Part of a small language model's weights.
Architecture: RMSNorm before each block, rotary positions, no biases in attention or MLP, untied embeddings, normalized queries and keys.
Each number is 500 + 50 x the weight over its row's rms, rounded and kept within 0 to 999. Layers, rows and columns count from 0. Numbers have three digits each. The size before them is the row's rms in percent of the matrix's.

# layer 2 MLP gate, 768x192, rms 0.0828, rows 10-81, columns 0-63
074:515529542454483356520461481507519471471486455536481473520508544551527426470483508496561393549570532558589441501455535502502519555480491500529489544450463517539474572499492523526434516509507513
059:472527529485502392467582521552496484492448450484487494599517489491504484589547479530482465515562554486565581495468498460549426440507522594485661581459406473541474496480448453522510536538418583
046:495505560437482562479560528498425466517502617548500458499527401483568416543460472507471527588563516575510534496518522515522515525486409491508506425496541483479449473453496573470394500439440532
106:501471587541546545532500527589450476387557417476472468497459517576558519485550408517434448414506550509544499470440597457543538499515553398569513549556499493481502427478469462570495537532459549
094:484481472439553496501541485510465512458563530535505532570476496526490524479573459413449506511510434569561452514460505486610561528510469492481481586588477423497472469480483597488489473578542425
045:497497551567514442502529518482472498464517442443532485500497447575409430531542494446468496469565489426445478502545547483509415455459467560468519453463519450556528548472506583507439448541605479
139:455490510513554504500539507492496558511523496467539434514539479509561549490448530496450474562474591564450472472490572491522560416403553482531569572498461477531401428500496518492491545456446553
085:460468504495480507469474479549569509567598535415508451566465589571478521492582493450512481547447480525547492502513529486565514482500520520410449549486503533554412382513473520495504455506611580
118:469480500418521545513445498503531425510602398543512485564470546462532565575505479515438454426522575549491449406538591469555588498471465407468452468477549525530490594501501547505504537494464524
112:598526605476470464434488429513477417483434517504587499520446510560499470477503486570595555559483596548529509471450473473478408453577478490516500542538493532523436486511503485529517472524527613
095:506533453567538547499502626513504487505509498404510496440473479495532471537469530454563423492485540528597422442535594480597552461480528402471441487481529498545519428583532506592439491531549379
107:467516572505541541469520494514444600468536448515601503524465466563465509433455516540544478515514569474467459519455599438516480458473463487529409549516399572489503408567492462596477547456510453
062:502542529483516422537518536515527528466458487498500543556504543493580478410583470480545487509489414469543471528510481506525525537503505552495466557460580531533414507531553563486503480513610593
042:501480583462488503471573481483422374584556476424467424461425583529461502549540523469562471522465470554524490530528507528533488455458480515475532456568531512534446492551551617558469507598519437
097:442523550507500572607525493479519473549567430535514479499535448512455467589521548595546512515480553550495526517484535487445491514489584501526534603544484544544533533434560470474456478526519472
084:497447524538502496500464584545516632525472463494482509532560458527517496470567468504593470350547388473458504510484506502449488523532537451541491475487438431511547542498448443508466529474552533
092:499522489517409389511504536466481465483412451449444452562525447388569452497588523438562601470452389479512442420541526484477480558517503625571551409479531494536410440473536462484328523511401554
061:539552463524457442469371531525468573633422611485526375495480536554499526573469512502432558521578528462493502484510497474514483465483535556499540498458487458519478476522549519475507496443519510
075:511449514592410530526433496470558447627451581500485498532505492411542510512482542511558560514486511569546541377510444565547532589544461544572473566472491410521438434508508547525412451483487483
088:497476485497514513489459551507586473472556325557448460449493578530465571481532447491455531495544479548503489518507493473474507500402563460514595496484504547441444513528519488538443570542436544
128:481536496447455481535492522536454513494573481528470620497620532455470505556621507580478546495564542409505591490544449480557455521523521429461581491567465465472379591472512480467492399430414495
066:515614387487501495438435449521553595549449493541523488439486586455483577611548461408468504511555391455483637449484543533526523488496422501483539524448481396501479507431463504559650544549572504
119:470500462464516452519532451497428481477476520440515521525513475466547474508444545429489488441397459490559479374507600503573418399446472482501450539520515472547549375496524556519476545548522489
086:543493486516516438489506554514489542522545426544518548475423524520486548548502484454394514437478471414490497495519531484497537531516471509533601509520555580484504404480571560490443594534550558
088:494571588499459450449523470515447476594426463488412440456518489468563436446509523617460437532431462520518535491533475479551441452557521483533519478446516549456494456466531454495538458459364511
091:490589567447573497461511527449471429444561552562523386575524573443595473445418534512566500610456541503515441506412536455546616440457551392516483558474492435445451448558544535599462447507510535
062:510458583497460447503458506497547451555521505454460511516501528545508454496543521499363526517483537518461490485520504494572467471504479471510396472568562508495463491456553525467566412432353526
087:511535596444495513499497581523527451493427630466510395474552473540510487438502469489523490499569438504495501541544488475475469515464448492440583473508488436506446439452379483494464485409549522
057:531532423494559530488569531491536564508453538418537505487493537591430540438466455533526495499458530524549555500488539462539422504478501584639414525495497480556468501532515527475489534539478522
047:538482542496527514533475512512549523459480582486492464498515478558547504551512437473483541548541549495520535518476475460514545448482446472555506464490485481526431512490600568473596410462484478
082:509438530559467535475442529442496396496504489540453485542448560484534466483529481412518439444481445548497561497490462465473526512511478512485496520520460298556474489593464445510510560487455462
151:526458485563577563482481435466491528545501542553534366514461479468497539522411549482429426509558595479562600533507519521442473475464600503514472554519514511448536481538520497555467548563528471
069:492591584539446514514502435482523511538503519474486481523480446457561480598462525560584466503541571518455467501465475490534577520499573463482499489518532447562594505522482514524471476433507478
118:457455415505581540483410459545396491444395384538527450434465408485521449507441468517526501658532531471485434416504530504488374506462448557525564427559527525481477483572470532577508488571418524
065:498445405493458528511451517553445515460473499549530536520560582434525472529491531585499557549512491456444406435529454474497411444490541487527555487533522460516522537449500576466575418549480541
133:544493529494485432460558568502585497513391613563504463514524467481536446444556514487470516587551505443488494594614532463599474407524421563552490517435435395511455477500562620533559438446558599
038:477464399458454461510489500544558483502461498488531493446466547541483570497450488536590523572447516469473413474471544439443534511524493478471434561498501584497469471526509601513586511585690447
114:514497575491550604511451518462418432446433492505519410407516435464490502528431561505495458535475523544442460460521468566416543589556517512322475413582525509498552503511528471455415467449631520
080:498494540544448466527402496466514468520483515532474513536481549567513539614443541486547466552532532487401532453452469554550449436482479411502443523496505518453427465383432591487480470583549486
152:496492486562466515454423556426519414548485513496580413475475582561538499520467501549466371543462469471505504479504532446491513502598432454443477524640532590490593456400543458524505515493543513
089:511434512491491630502451553460575594422492529484492546447459365506485560493542466476531453443447431487487546428562545456537507545485481479501546441505467491554505473478532411438521449462498476
066:453465523507505388518539540471486448526490452503482411512519554547490516504405542462583566521502394491510471523486443515441553550538541625452486435535526459549491449534497462480407536440411529
113:496512521483473487429411471501492599521542458482564459525506532460564459547480437518534510535552543434488387414449526507582556468508505469490559560474405470430477379534495547501464582544513507
108:471496569397486499424553437509600538485492482501531543549524494504592490418458507461516561571529583472452417445450531442511501438480500439452575540384428511608467465518528510483512550511624434
059:471463555543486499517612564530385503461484401501488501520453585573506486387543436480472510498508549496545546510475478540540545498491528441483439513480476499530531455530517447549395519552508546
111:519546459520502513518417389449549451578423517525540444474520557437410492450471590579553349531557524527469512460469457463414461505446494566445508569547376537529537495540432502523487498570535490
082:487421454535490507559555458506430493476552481520487476532399452441449456529467473479516538464415592515472509479483437480535478516454423482457460543553514467568534395564515479497387490461537548
104:520477504410476538514521435520609618559440521532505467465497501546529523400471509505497524501587526435454449455587488425520489413541519470400504536504436472568406495454406560521506444491446452
138:452482525526473478563364565384503413598494529410541441550512504464553469550479508553426542446432511483502513507528496496479458491561491514469569508512448626405481443418593392406518447502496557
113:528541437499464573518571472572584477508486608503511525564521508466435445441485444529549517492491540497515351512572549450480528417484473468511465513518511385563487560499480522503499441467502552
086:453509513500469492470442510522524587573479483510544545518561456432542457561510539507464556487606509429457487519554466517534488539553521537452602474532464442604481388455565432516542497505498498
138:502445468444521437447544590538422566498501498551535601485492586599458532452538426467545429467552510479452546479498597507509505539496551508436473378485613519453545511485442554512468502524503504
133:481563509475393527388437514432526511516572399388562436492516524439566558464545605483519489451522546511498479491505481391523385502540463459507505543468432537596441563421629496524550507503434453
103:522570459514485609547445580508537516472495516414508471427512534556502499459496441526577550490499584461452440495484477536482527556539540512581564459507529492483496552368427443475592503501472425
079:492472532463501458504497434446599473552420479517454481514493507496580552559564542476499540478496488498453587449458473594539519498475455589504530529436520525504468431455521487445544491556422527
091:480462392487540513525517437471467494529559419526557497537481513599479423526426552596542451439549535488476486456481594461509496537468586487503422565493485542550503566566517557484494512541531465
113:550526523441492401459485461516504535574503504564562483519547472495570552554605545530494487526503449511482435453429519476472455525585507528499473545519426564483492351496507443539456518503507461
104:467440478574476566516458522539469423464367517476485431456439488528459404405492509437584491536526556578381497487493490542566567500468536480489471475539443449572483464358487544509452497513506473
099:513395534472461601500551514521515479548574504514447459516509592468512527475525510466505543482541520382344421533505514446543556421460517537491584466474428559485506439322507491453539438485479517
119:480406500603497474506484422374507535542537460406592490420488524395530545476521521484503492533455486486558517568472512505491423570546599527505559558650585483430625484531461449462400555538437556
119:441456521502450439484539523487517372498473498513484470550588504472483450509481550539447462431483537553572579515487495472486492565551560451582488508502540590517519523515514483514418481485386522
082:551451564481425571499509512500372513447467446497464590449534431484516565523466460441490450501480523553516548504485461523487512563477458569513506490559488452506498598496458595461529488532486546
070:492515458561525495573478498511541513558499515508508478495468545527438518496452532523604485479491575550463491452480450516513519422446528568512536519540560492470503567483556544488427448550472533
100:517496422441498491490502518519472537432546509530506568525513506483513517493485438515565558358588568464538470472544497491511480412399510443524495447566483418482502459479450515534514585575491533
090:544426579548463416506487529461427433509553574529463537560514460510485511545527588417593525485459522570471642446599503520472493553506472565530602379549504483515541495450568452446414456484511422
059:477546499495512516455586490562467534504523487644490594505394579565528497515552469518454503477462418535550446565530504510541524446486477563463497614492484588537556431518477506485438575498504477
068:562469405512491543524417531497449504440589443520487562524505510506494496488521399575534465476458466433488570502531559519561569478438540491570533490477415527558497499432523460533485520483429461
169:499483455532522485517453529555488523476516484445636423460547543520508542522474490506531517420528519545451479540450503420564396400398423556418455578506558468467543458469476509548522549457471529
123:536537440574471516480500548488508412552550399475459399589586526490409466579445561472416449490527465530472527456516583364587402380522456458428473510593538483536536505490524521526499513550452456
138:467426461585581489454456540550424464419551460482523489460462537555503460529476447467567492425503521559472539472472585576522579574537592449469495541551531484436608520460497402367453541468488426
156:505490505591452511447509585441447530479510475478439530460586526488592444516501537489531425435446491526444455437578475547509405413478499472431421436580472511564479416463557442547460549542507503
057:585466494429526572547494464480507490568449553484495526445520362477516588494483526518521524508456548532559548494517402507459507450488465459441542483490525436556462482524516484471522454560475458
# layer 2 MLP up, 768x192, rms 0.0811, rows 10-80, columns 0-63
077:547461447474475526492501493500516521534443530449499527590517464500555556438553459503447515544377504411501508542518542505553405474506396582489634492460471409594455479493519465519439486501540536
056:584543464488518511489628533555550521420500547489520585450527473559397413498468470561516526549548541480529491479494445476407404502466488502500475485487474546493486543530515575514563483490559481
045:431511508495407464507463457448477407452491538472510458544571482474505460546487514457503488499541555415470564542530463517472508444518492550460489532472513509495470510487484529511477488627445538
107:480465486501544505495621508452412429533553502423504435491499515516563514561480580473513410397496517627527498474506486511498623622534504506529463451523573514497469477553466518410412570513540496
096:526462436459497451514534490542483510435499478456546516498576471499528493537518531562480463493470516589439512517440556527521417578481417564493468426531549495542621555492460532506556457507515574
046:555443556530421424505474501526463574469549454494518572623452463566520514541565436528378509465520586480544455497485574478577531540477486518524507437519522466554556516456495468555558559546479487
135:472476529475577514521541485501478529488532489491526439520528462526553597480421531484465468567481628566448476479492577522488576432404573455596562571471489489518430455495512494451512550442401546
086:497476456428516446454528484542531592517492509531497589424518498526588461367571484492567449539508570494538528530526586464493501465570480501498447463512425459627545503547471523549549468422429412
120:478551509439447557482478520431569445484455518505423480501463511455469545517444496479468526545566476540457507537618476478520538513493369574489537559527476489482521552461549533559529529512537439
117:549483639529490496508510484584532532430483597517482480442525488540524540507591455517495510551533520529438450565504532477486464540478463510497517504536542562461432546551524508546518478577593579
094:455612482540515519500469564486474512492505507411470570448566467545543518543507488387594430453446465560561469478463532563525483479501580452525501516473521492513502527484520563521433477459547451
100:459596554537571461515462396463454556552582513449549485465497513509551499463479516582498510616460538491439467519495520526480459482528530505475480534504408562457548426593446505512455568475506459
061:462547545529443631558436509533533473537466609497456456486508441465556481491422494450550456512563476448504448501557442551535583431521552481417618497431475487541437532521480496513575494450470590
046:479429532561452506518433518437446500460546559531541464542449467436526495513412478548519445524520471460557502481564504563538461481530533595535604491564467547527537473465500486465501499396499544
103:483513429531475491507415502523552469575469555494485532465489455455418590484477571473453510472500443503439504491502498514483445511464456505453478483502552423477538569494561472472520514445419528
086:502438536452493499446412499474492481524471527425487409539485602470506547551483523411349483419462376373509462470567528462538527493566469426448552444400493489583487537303438548528551512508526482
093:491469312579511609526444539523556554450447517534413561482420465473496559445515423548494501403431423499554462514509520508506473526499478467509537463506495482440563510555467431527542587537565571
063:463429616580473509494516535486557487508418534427508562459574425460564572596503503422631579527470514481473502484533510474528489509502479528564497457495469448525439537476527573462522529499562522
079:462557582461487425547522561464569518518426556487488462538591485538457510533503469436482554547520497537471561509499475535507568426465420442573518500478474451388406557407442548510463473468512516
080:536474450461544546541467513477487470459475402499566477443471417506470555453544458521496517481471555531433518457474550509471481584453486447542491521458496433471493577494527531477516544463379453
129:475511561465504444524560493545475557442535499506411557454586553559518545436449428396495464449369518506512538595467516499544485469455521491467504417456538581457547456482421551509475476533487642
066:461516483520463502550382500500540539532438575488445461521470482464455560528627534378496483442487445493469544527537482524541534425437474515506576522448471373456471525373476467503557394473559521
118:524526514541395531440519510514602515515529467580505500508481541516461495463519464657532541535620552514425559592524419361462535532597405517505552513436496464468481570488523482568514407417515551
088:533522546551469514466554508471520516478467480512490436558461420567480421584480476570426463544493497545388466548450495464519471484468449498537496528492482466439460512442544464554494528466504611
092:516498497501488435490455551531554562456521568525561502460523444591519542465544506437476569453451441429543469461513533484504547478469500517549512489494558537510527493461437491487584566587572467
087:513469465482415482576447447550523511634486465543471538466485482490430567587557505556454493438509460448481580428597463478508446512529444600468469458513485584559497456452515479492582548549492442
059:496529593577488512468517494517512540541463481438482461510483519532525543396496491508461604492501534576530543568525531493456469487544479529580426498465478565520510550513540498491538545560499482
079:446520607466489545487416585516484465447491535486524384550536391540531452501608421385572480480547435539513628447502464555468403515487458437478475463496545413517578469479489440403479534529505586
053:501482445550515517477615557504469476453507413530491514544516480442521580453475497427424514477486528525475583509531512473524571512508448505476522407458424384542457452463473479488487533536443453
047:498523539492526496516585500456507496474542527361525495490463518560513540452580474508508491477360574495500576482504569457537539522484442416522528513487516484469580539526483588491522525635539534
082:479512409523582589558584524505495524461543509484534545529474469561401479535490523430560498451462574545554458544529518555500533523526474590475462481590513493544512448459501559533519551544441482
139:467488527513450474552503431401556545624475498483572345506500428402547493527419603494512406527457576471547516546576477472436508496457534528446478567511428499557445455513617528538519512523464500
065:511481567534474566501438498436521540439526561510500505517544477501555582505426463450527581512445489409503433500574474493566530522506454499613546479514504517596481539477489441500541480466515446
125:473489455501503457488539533504414572488546454498462547566486526452532453559473422502450543417493429486474452478505512512511520534526520455536509532532445513526459459498499439492444592519542533
066:508513477415563573505498431543471559471579433485457488504477428592533443443461448549472437504468557496541483508483524477507460449464529386543442498570519563549506469550531481510606509464567525
141:497450548488429382419510486471585521566521526550501442517585569488549465509477513539486446528524518577532440506495567437497464460495505598538478497443416522513467451470546506497553494510461604
037:443511620522524435456437442478505482515550480543493507486487490428399404473527531629518466516436512399566468426467470511457478534478522483482541500476460508561528505610639469523421489537578515
112:509520444561496445467424449423482562540418579439522541529566458467522546451450504490439491532500530598470591441586490503577498477447518513505444493457445434543476509510481510495506562465471498
077:541534487538476522525598552524615457499492506507563412490605491548545489497499535543502564499560500467499521479420532520507518584443506477415573449465626547528483491503478559525534560572417504
153:527510444453590500509545482579475499422514479561476587487521470484468463410568507468518547468568436518474520463437552555503488542393568518542422423468471442564529570614449526529467533512449438
091:539477417513481525514410507527549452468540545486562473515453521535479445406475464531625472498446495514456472430456472484501483533518508535606532476522470612473507452559494501466478545551436511
065:480568553473495558514509545562557582516453561455514474555486571461575468491520493463390548494492482476464474510544489527529546492531487556445508493524490426486446426446445356532610524419432519
109:492507492458434534449458537451508529556485569469516497524524539401496570507562527415431525533500533487507548448468500542628431454509587495558519546449445356525559475467523568459463505566484497
103:474526528473443524448518491443555530531535555467493555561506529428576494522428591508412583559521460434465403557549494502557522517491619447468542521451494515515488441550520509465522492531543536
062:434559529561554456533543486470516510496520478435487465557483525468464506504417476513547530497502512509496545434418471492496519480492471463491433545501561493447499475577400516465455596466522453
116:439529482504449518507441535425511508519492470431508547460403468537519608514515520511462528430437461470412564391525494527531591485573595499495468457502521517560477503492479481466543501466442526
085:525539550493547509517503476451526428441488474451502530403517507497403486421393551501409371526626553501556580544500499479520451422477507539476540492491469427498478638482482470507523550563401466
104:470466485478540432444504518468466418411568494431419528558532508502475373499500540513465404457532478587539497587475520467558496567490471567532496418466538540443525498564506431585475495480594528
131:484483517470441571547434435547517538476539476597469523484468446421509544444512560473522537533491528472485536522538473535442405478380487524485523416455494417514452589526436511449545546494495553
107:561538458517519522518515436578532496494469636520540497521515516513467476495532423515573492564443509408561411454543517584476519462448538435542469511539528422522515590494451481396488457470488550
089:478503416471510490528490519453521474526528512509482437430596546440419574597605439453523457488482527514497562450436496520494541558467596539458479463526541433454471516434438485414552520481433507
141:474533480435488503469520527506495555538460525521463553563457452593428504430637469503579498439540472551433456493434532464460461485523432514572532522433452497550394472445454462507481544555467558
130:474575523470485486441450467457480485556559464443495357399473478446557591451533631476470471472498580452536536525453399530490451540577522506440485525485421590610430601467587503441604477507458481
107:505495526539552468520437493550447448509473507547478502524456464550499493554501506439508504496498602583577515501498579454505383532499474436610496481551536479489516542552508522520554486553409502
081:607642345521492438520605463500519509526592449488540500498535588524425506463522475511555403533500492500494516577445532485559493441491480403568501591467462489533510526534466491542570520517434486
094:520480506483499458546482530478465494384475489486474453434602467531476527551436481448585434491397441567579517432475570467499494530540542415549564479494534430510634531500484490501493542524470404
114:475573443589569514478478519461450541431470488496484493450479435486509392464431558467599498452494458521555465602574515570473439447465594453479459495552416506547576446434507400562462513457407458
100:502430449499535458484514549474514540430572438403556484516439554529499540485492430512559450490621527584508546418485490538438654576517490460500563451446464485556522512567467473457391558499497393
099:488544466447594531434527455489427471523475538454498526512497560435539443476484538523533517558539479612474490532433534506549493550491521418476385474564550508551550549581563557510503554527433447
126:502613485485440584530462519524554410490430505581494529505562348494515516599410522441533583458436427459467506463600478573425544475456507493431483481430449447561436659454486524401603479419528452
123:522570512513513524595538506507482599475505554453502559431448535545520523483579459427545380478533464507556564461478499559497550468515492456530430515452529389459529569396425441463508528521475537
087:549473479436548601560500504515498485426569540481466499497443449454495522470554465503415558429483584491558508528545435483510480560450536467437381458515463485488594594515576531482537489460463437
072:544509596454435473448448440501461472523384449577510468517555421565487525511471501516396575489538565554522486477509509465499513498533525496550599493494558468541558491477498516521552486522394411
103:532491548435545361524437552476556511398419577543506666433545440465527432498575467464507487410490467504472475477552496520459474489515553516526510457506515466588494531536470495502433526512614583
092:474492445480460563539502459514506497536580475505522513456390470482544506583450586534380538480489481465539471496493474479474427442441517500515550545441522463560591481440522490536603479534513528
059:563547499525562533505559471524536515431486497488506554451524440525398509500520477466477568424420538518457504508501506446472508562428458504534572573546433446506591462475491530504506565601526464
070:494539514510524548509462514558492449465546550439486501457477522547492531503470510425539588428421589420452493536484513504469496402473459544457445467511530490508530518443436493510527489476487530
186:457483507452464523570506517424522541505430501485378529528513457471489491443520544540447457550506513533488456505560424413552531563606428495498508427456478500558470499561608499606487384512475523
122:516510454550456515463493501508511424499609419521442451534528527517467551664441544455465456483497413511565537408535642501474511466511627386481508484538556521509538553506489600429460506505464374
141:417498499569565402516449536502490458477511450467510519426483629586547443551439517496569437464520553686496514500402549445518540571609446450518507532498588558470599548469528434492449475515481444
155:503506479415545492554487410537545466501488496532572478533419480542416551476483454527475578566533504478532519570418519482499591587529521569558575568412545494435538572520427558448533459463493512
# layer 2 MLP down (transposed), 768x192, rms 0.081, rows 10-80, columns 0-63
069:427537489481469543534428529382523472471506601439525476533525420477502490438495499476494535503553515413493467543526527472535524534489454489531497522506526539465459593391548490535515482440492441
057:535401555608446496448486404442503530454504453470559496464558450578543522494578483552439508485440522470441432434507543527468575523510460402473482453510446514508457455559487358472533469572553415
045:508443459499548431507520459489547480473463567524509519546485544541456486554432568540464517494390536417537502468486489564484546428522492562477428413540472542500422508566491462535537540533525570
110:587580506452468518510554439468464457544538461446545543516602547436478439503509538523549457484469550446477577437468494489525517575488455510461535474431547568517489636523481447472562520486459544
092:517524541562515471404528609485442495478503528510511448475521446520528478457543582507536506539532459609501549499438406539616504472482529469474544488499481459571533495571524529428519521533498479
040:485495562524497415454576467474420509552451507419461509539562584507488447543515536514517475530507455486552466480479516571562491609450535454489514495495618531554427459372532512476460457594553447
127:416444530508562459553490536486444578483561460480515523473481450555541454513500573452487488558453543486471531519419543628556509493488539530545490466512434563639470439552505459422473451494446495
083:562461490531564544433534453520482587433402512532429518523461486574552499386443553573494442490519512496486489472410556487522433568528578521411597452528519457607516582539427556553507517487533470
122:516544498426483541531474554500530458468487556472488442470498603489454537516512483478480484528488504535441475430532496481484496534476424554529478618497510472421488557436558510492486490523550464
109:532513525567624497487446476505508499496455484418491464481480543411543539444505636427453488450540500537501568445483567555543461493485515529461484496570548498481473454575511538605497526627516573
096:528629474415512466509478502529565524545455517492547514442498482458505449563532455343483474483410412451558515421542476597616460522439560419543530489433516545498467551522500453484421506446471497
106:434517471466534489541511437481464529489467479514509443504508492582549533528487505455519522563460557479389578405474515562411502469468509520419501441488485530535534499494528555524420425477438502
061:513476487496511493420578544494489604431455488563491565554548488549500481492570431490558505513566532506497518551490421501447556440496490557484483416435473480434541510510483523585482550523473493
039:591434532533560483537525442586415427477418394451491516589443573513451406548532491519513589481493473481510510468479514544480516384534520530502517531528516532562515478567498391483443515521494509
109:440452491509435441432469419510516568470482567482436501536413454547463500456418481489443483497544409508538463408482473514512500537526428485459442402526512499534576496524610479494457517505474466
083:494557478534528479502543461473539576435407467444490535451542448484465400472468526530487467485523571484568481505472451644470489433475443491491456452472494483494477481537439524455408409574493557
088:439430441533602451451464485524389517537505567429545466397466383510514460499499514558422491563478527525524460551601521434471553507585513505495470496496534474381533524477483463529568556446507549
058:447560462539490446508448442506570511541471493497485527507493592487538451538476506483577518468523511464657455527439566554435524502564555468466524544432542530489564460526556501479532487535515490
079:455591507508568484483463509476498389482543435424492516467544545499505506441472550524423558502494472569464502492433485480482521406543526556434477436612498491565569480499464548593538583472491445
095:512477520438534478464479535521499514409462431500491475455511432495469550501552484504503466457497536525446442504525506530471407502505553557420472496476462574520437517524535455491450493534446600
127:535481495431425415528519546436567582530476476494447513436461469504481500453464441501559500481400439491534479557542523521456559474564493501469498448455508579566507437482554455523584483399523522
063:513484464527521506628503587510409494470452492470553486430474578476558494451501541527458483492481518530438540501468516501401378599568537472520491544541518493498488482426490520550453414472471512
126:510487509548494474442455604511533444477489444558570479579458536475442514485528490550571509504522597554411525567526479380426439504508435462468560495436475486403464540367486485587527490495546536
088:391421462436462511523567463427490507501544453458525594456503562505373519493556499590524434493444468487512569472558463472565518558535500532524455506534437488490511510529479441433473561473539532
089:442517467479560512544577463404539547427467473515519445537524513484467489521565452529544537521479496464490623656543548536522503473439504500500404528545565509513427477521489503566595441463404527
092:512498539523501529494485590479544478546467434456466531521487498447525514529547513552526462531488444469518460582507390432481603450531527451422562557524525444451538385567561503600498511446473512
058:532527571544498502551481519463518505538559567429454486493469617508498571435494553496485501516465451504457489435512590538465497451534430494560479532484433441482533544497532515475552431461453498
085:508584541521506532510482533539499472550516537493508364533504515555473507522476454511568467450567566417475439542461590475487488526530522372538499547513435538498518526443485544464531507487436531
054:504498580488563388542394415507510454557478523582443425464496485546563440542521473490505472463521596541594474493460509445423470457527471471514487506483544552525591514508573548453502538547574525
043:522473504466484480506449532426485545517530553450575455454478464363536395440469522556556551531560539517487401480532438537445479559506498454514570484530523507478467469471564391478462536512496515
077:509561427551562548543504539554541492489547532497543504421535567504477487544508460499515525536524515489540554606602570566509530445513446499467457569512433542419517495496502512517572541548502567
142:508446480483548500454429459492441500482553506451566490425487468481508512469443494446520462468545529519558501437527574501429542519504520498497418545484505465529482480487560539547486575528447451
065:449557474534443463514498499506529524472539466462486526503458557415504553503419505521577494516475441410464505488548571491503477587458521432522497562505482427544450465555420469441473530411532530
116:559427523548484453508547418435462537492473539480478465484456437446566429517470491587443540509482480469449489508558452518459465531603422539536559478540554483467468477565465412465612526481501501
061:509538421574542487432562638546498422510479486515577467528530480470459566493536529565559522494527475500441430506446554466454517439453493470555550533514462545491390515508446440513457537487463506
135:490633510487547473565439513542548551523373542439471519452539481487492465482549509468446537479486444539500571396465509514480462531531490498571493478443420480403529500426486500433551473451561577
032:516518551460544486478464490485505503550499483512447482452504523581405553530526576484565513515502470495468509333460442537504486582533646536496496502527521444500534546452627601631470518500539561
105:518524493510536446456566600606581510458532526514496584548455540488517571486540488499510538545585453472491430516548446444526518425485563436486497588482470566574528483522446545509462580508521424
080:509557517426507472492532575565524475459412488487472537480471584522538456606491507416469508549475523511465509550495499553450499537550484503434430567522520533529517494572482516620493531485509554
145:511516460440535437472491488544536483518544444457416549464542502483478486433573491494531525518527522544401519458458568489591510539428521511515422409455500489545497531608435518558512501476486431
097:464514460500577444476455462465463508484452488495562485543426513545488424522487496433492530565544543532505456478445452481422476563499474477544465530418480595489473528520551487543472556450511483
064:586480519443495534411510522493555480580515405524436528564572439474455442428450538473537423569578525487564509497515520515425522479449431577448512445499471465418524489543492512472477458433514538
113:497528480522434588450450508535476495491553495417653411479524531483409594528615505431473544494448503466536498555473533473549521543478481465528494491519530502521535529454532520497408499527483451
112:475465543522514536557486454464518555544509504459544535489567459447523539552478508481446496431458477485510505486468501536519480492551535499452457474496476543545481497535527508467505463566532523
061:545356461481505504547475541492580410506527444531495464512511423455496482518464527462473507474394490478464380465517512541499562489415480542584536480560566490440486471495459491457419494543489526
124:514493488507480563548484573469465422476527495502481569540467514584517509522638468529446485498524474468511535523478541464521455525500537454458503438579512520442566509514435432482468557567495542
076:572553460464556567544537555512472487594519461453580404439495609481436588423538610569467423450526557505562467459462569459474408407517461574491523473459495464472392507445521563462531441537480458
103:499460515483534499447532488430523574483550441537427427556529543504480428364456506497560514541549495537494404467430515426496477474443508545428613413458467518534519572547535505472432489450547461
139:562489456442556415463496502544589519465516404542393536488494458512474506492530489440528544503541519565473510454478485506529525530438490453485445484402546539572501541583403475519483545506523423
111:474523445540491486482446500491501506530462544502491526490464451539530526475516509432426570440471510490478484459500507669459451482536555574601455490499535498539455508557476425382563505549485537
086:472530429529488481541417465515512486541522492490614498447493568492488604484537508481551424513501510457499540510494531419553532525488500466433607515645518488483508457468528510543539520493521432
139:583525471467554508515500461590490473556517472365473501448445535522490466457445546536491496509512527438534474455434573547473479454508529430509434516474536494549419564519551521500420517524449472
124:497558495505494503559515486481487501431487556491465521454607511566530518451475508450501466564501546437464538546456390627496504499474515537537550496538512473442455584580462534376523448582494508
109:575517506515497494555508547505552384468451527486518486467496444459567577515544514527522510541474510561477489531509562442455457542545607479590547446487549541470500410566410474478586520414438495
078:458489509473483462453496469486528475550469503572487435537533427533414470577482501456594497449586499459571475442443441513509484614502527487493490489575513459411435417510514492489556474562423538
098:530490488427480515486487509449485461498539500521496579493545429577452450466466510448509560549426460455632462529405508486514520533491548459489572496483533454585512454583501456443485450484513521
119:549562547445500459518515497488480562467396451430469574505563491519547418531508411533421461579497453443476530468567487520515505488504501489434532505471470598519439470475515491558513459520537543
104:599552486510511485481508566470364588578510498504455546565536551557506481511471461452516525493508516506458431597633433513522498484494562481485573510482603560471513534528406431459498552436462505
105:484488497527462507464498526470442465527497576532579522510406518526565545473529550479553479563511464531473411592432488424522486496477496532474525491471503510481485455469539425568484503535449456
136:461511551432502484532541531528517458495502443515447556515463508567552476477525533543433504481533530503483445541502492417427449532501478481510478551543412548483459499516492478528467508501514471
119:494437485534545487523489429577509526464507456496446563550502345524527479513404439454486487535497525491571458480542429494493560446432457469494467490454505514553497511587508467527545491411565534
085:442497566571467525491525427491451556507539563473509555518593567442517549550475468516536450472501519448378482450469500498465514478439506584466463443561445507546403481447408450486455497579486402
065:440522453436531580512466455530400524454560479457529441454478614565485527515510527494467514557527501462488395443571621522497492537505445504486581380410516543431471469410466495485501465549525445
100:444519552534540588386491499482439498454532500456471420500463456498561542417542473592462486543481443493438474543543511557455422578594436603509443555470542475467477529568556506498489472565465525
091:545468520520475478419608497521478522505507556534426598500482467555556491494529502428435496514448520545615634424463542467476448483474481535546499536471525474459494495565544381410544467411531490
067:476482533515572470487520539501558482494544547566464453482494524522530478496471505439519485477413495464486538481528512559463479557540466406491515508516509504497567566479474512489531564594462498
067:484516509594476442505557577551611488373503536503496514565483490480423558556476451496428510493535413534532471544557505551540554437510533509508399458538497443448502433508384460471474547413586436
162:455472539489444513530531546442548533524513466493455497480524447489474480451547497528501480532546497495530520525514454341593493479516467484486493487508450525492557463472495472547514453500515523
124:538549454488515536507546506535517434492584415546513514487499489539466529575468550458457534474495428545503534405477580541500527493503542460532482457597513519505512618526544490367470504509477435
142:576542473496477548565480527468523528500443496502493549542500449479470481473478444507497495496449463436507532464537508564455481511492499559512488500485503493531492530560469461444570477474515533
140:483470444415522529585489423517482467500513489465551530557494525483478542504483517458467546516557515526501548503453570365532475547498504478484520583491491466442536566471481555562494479467503474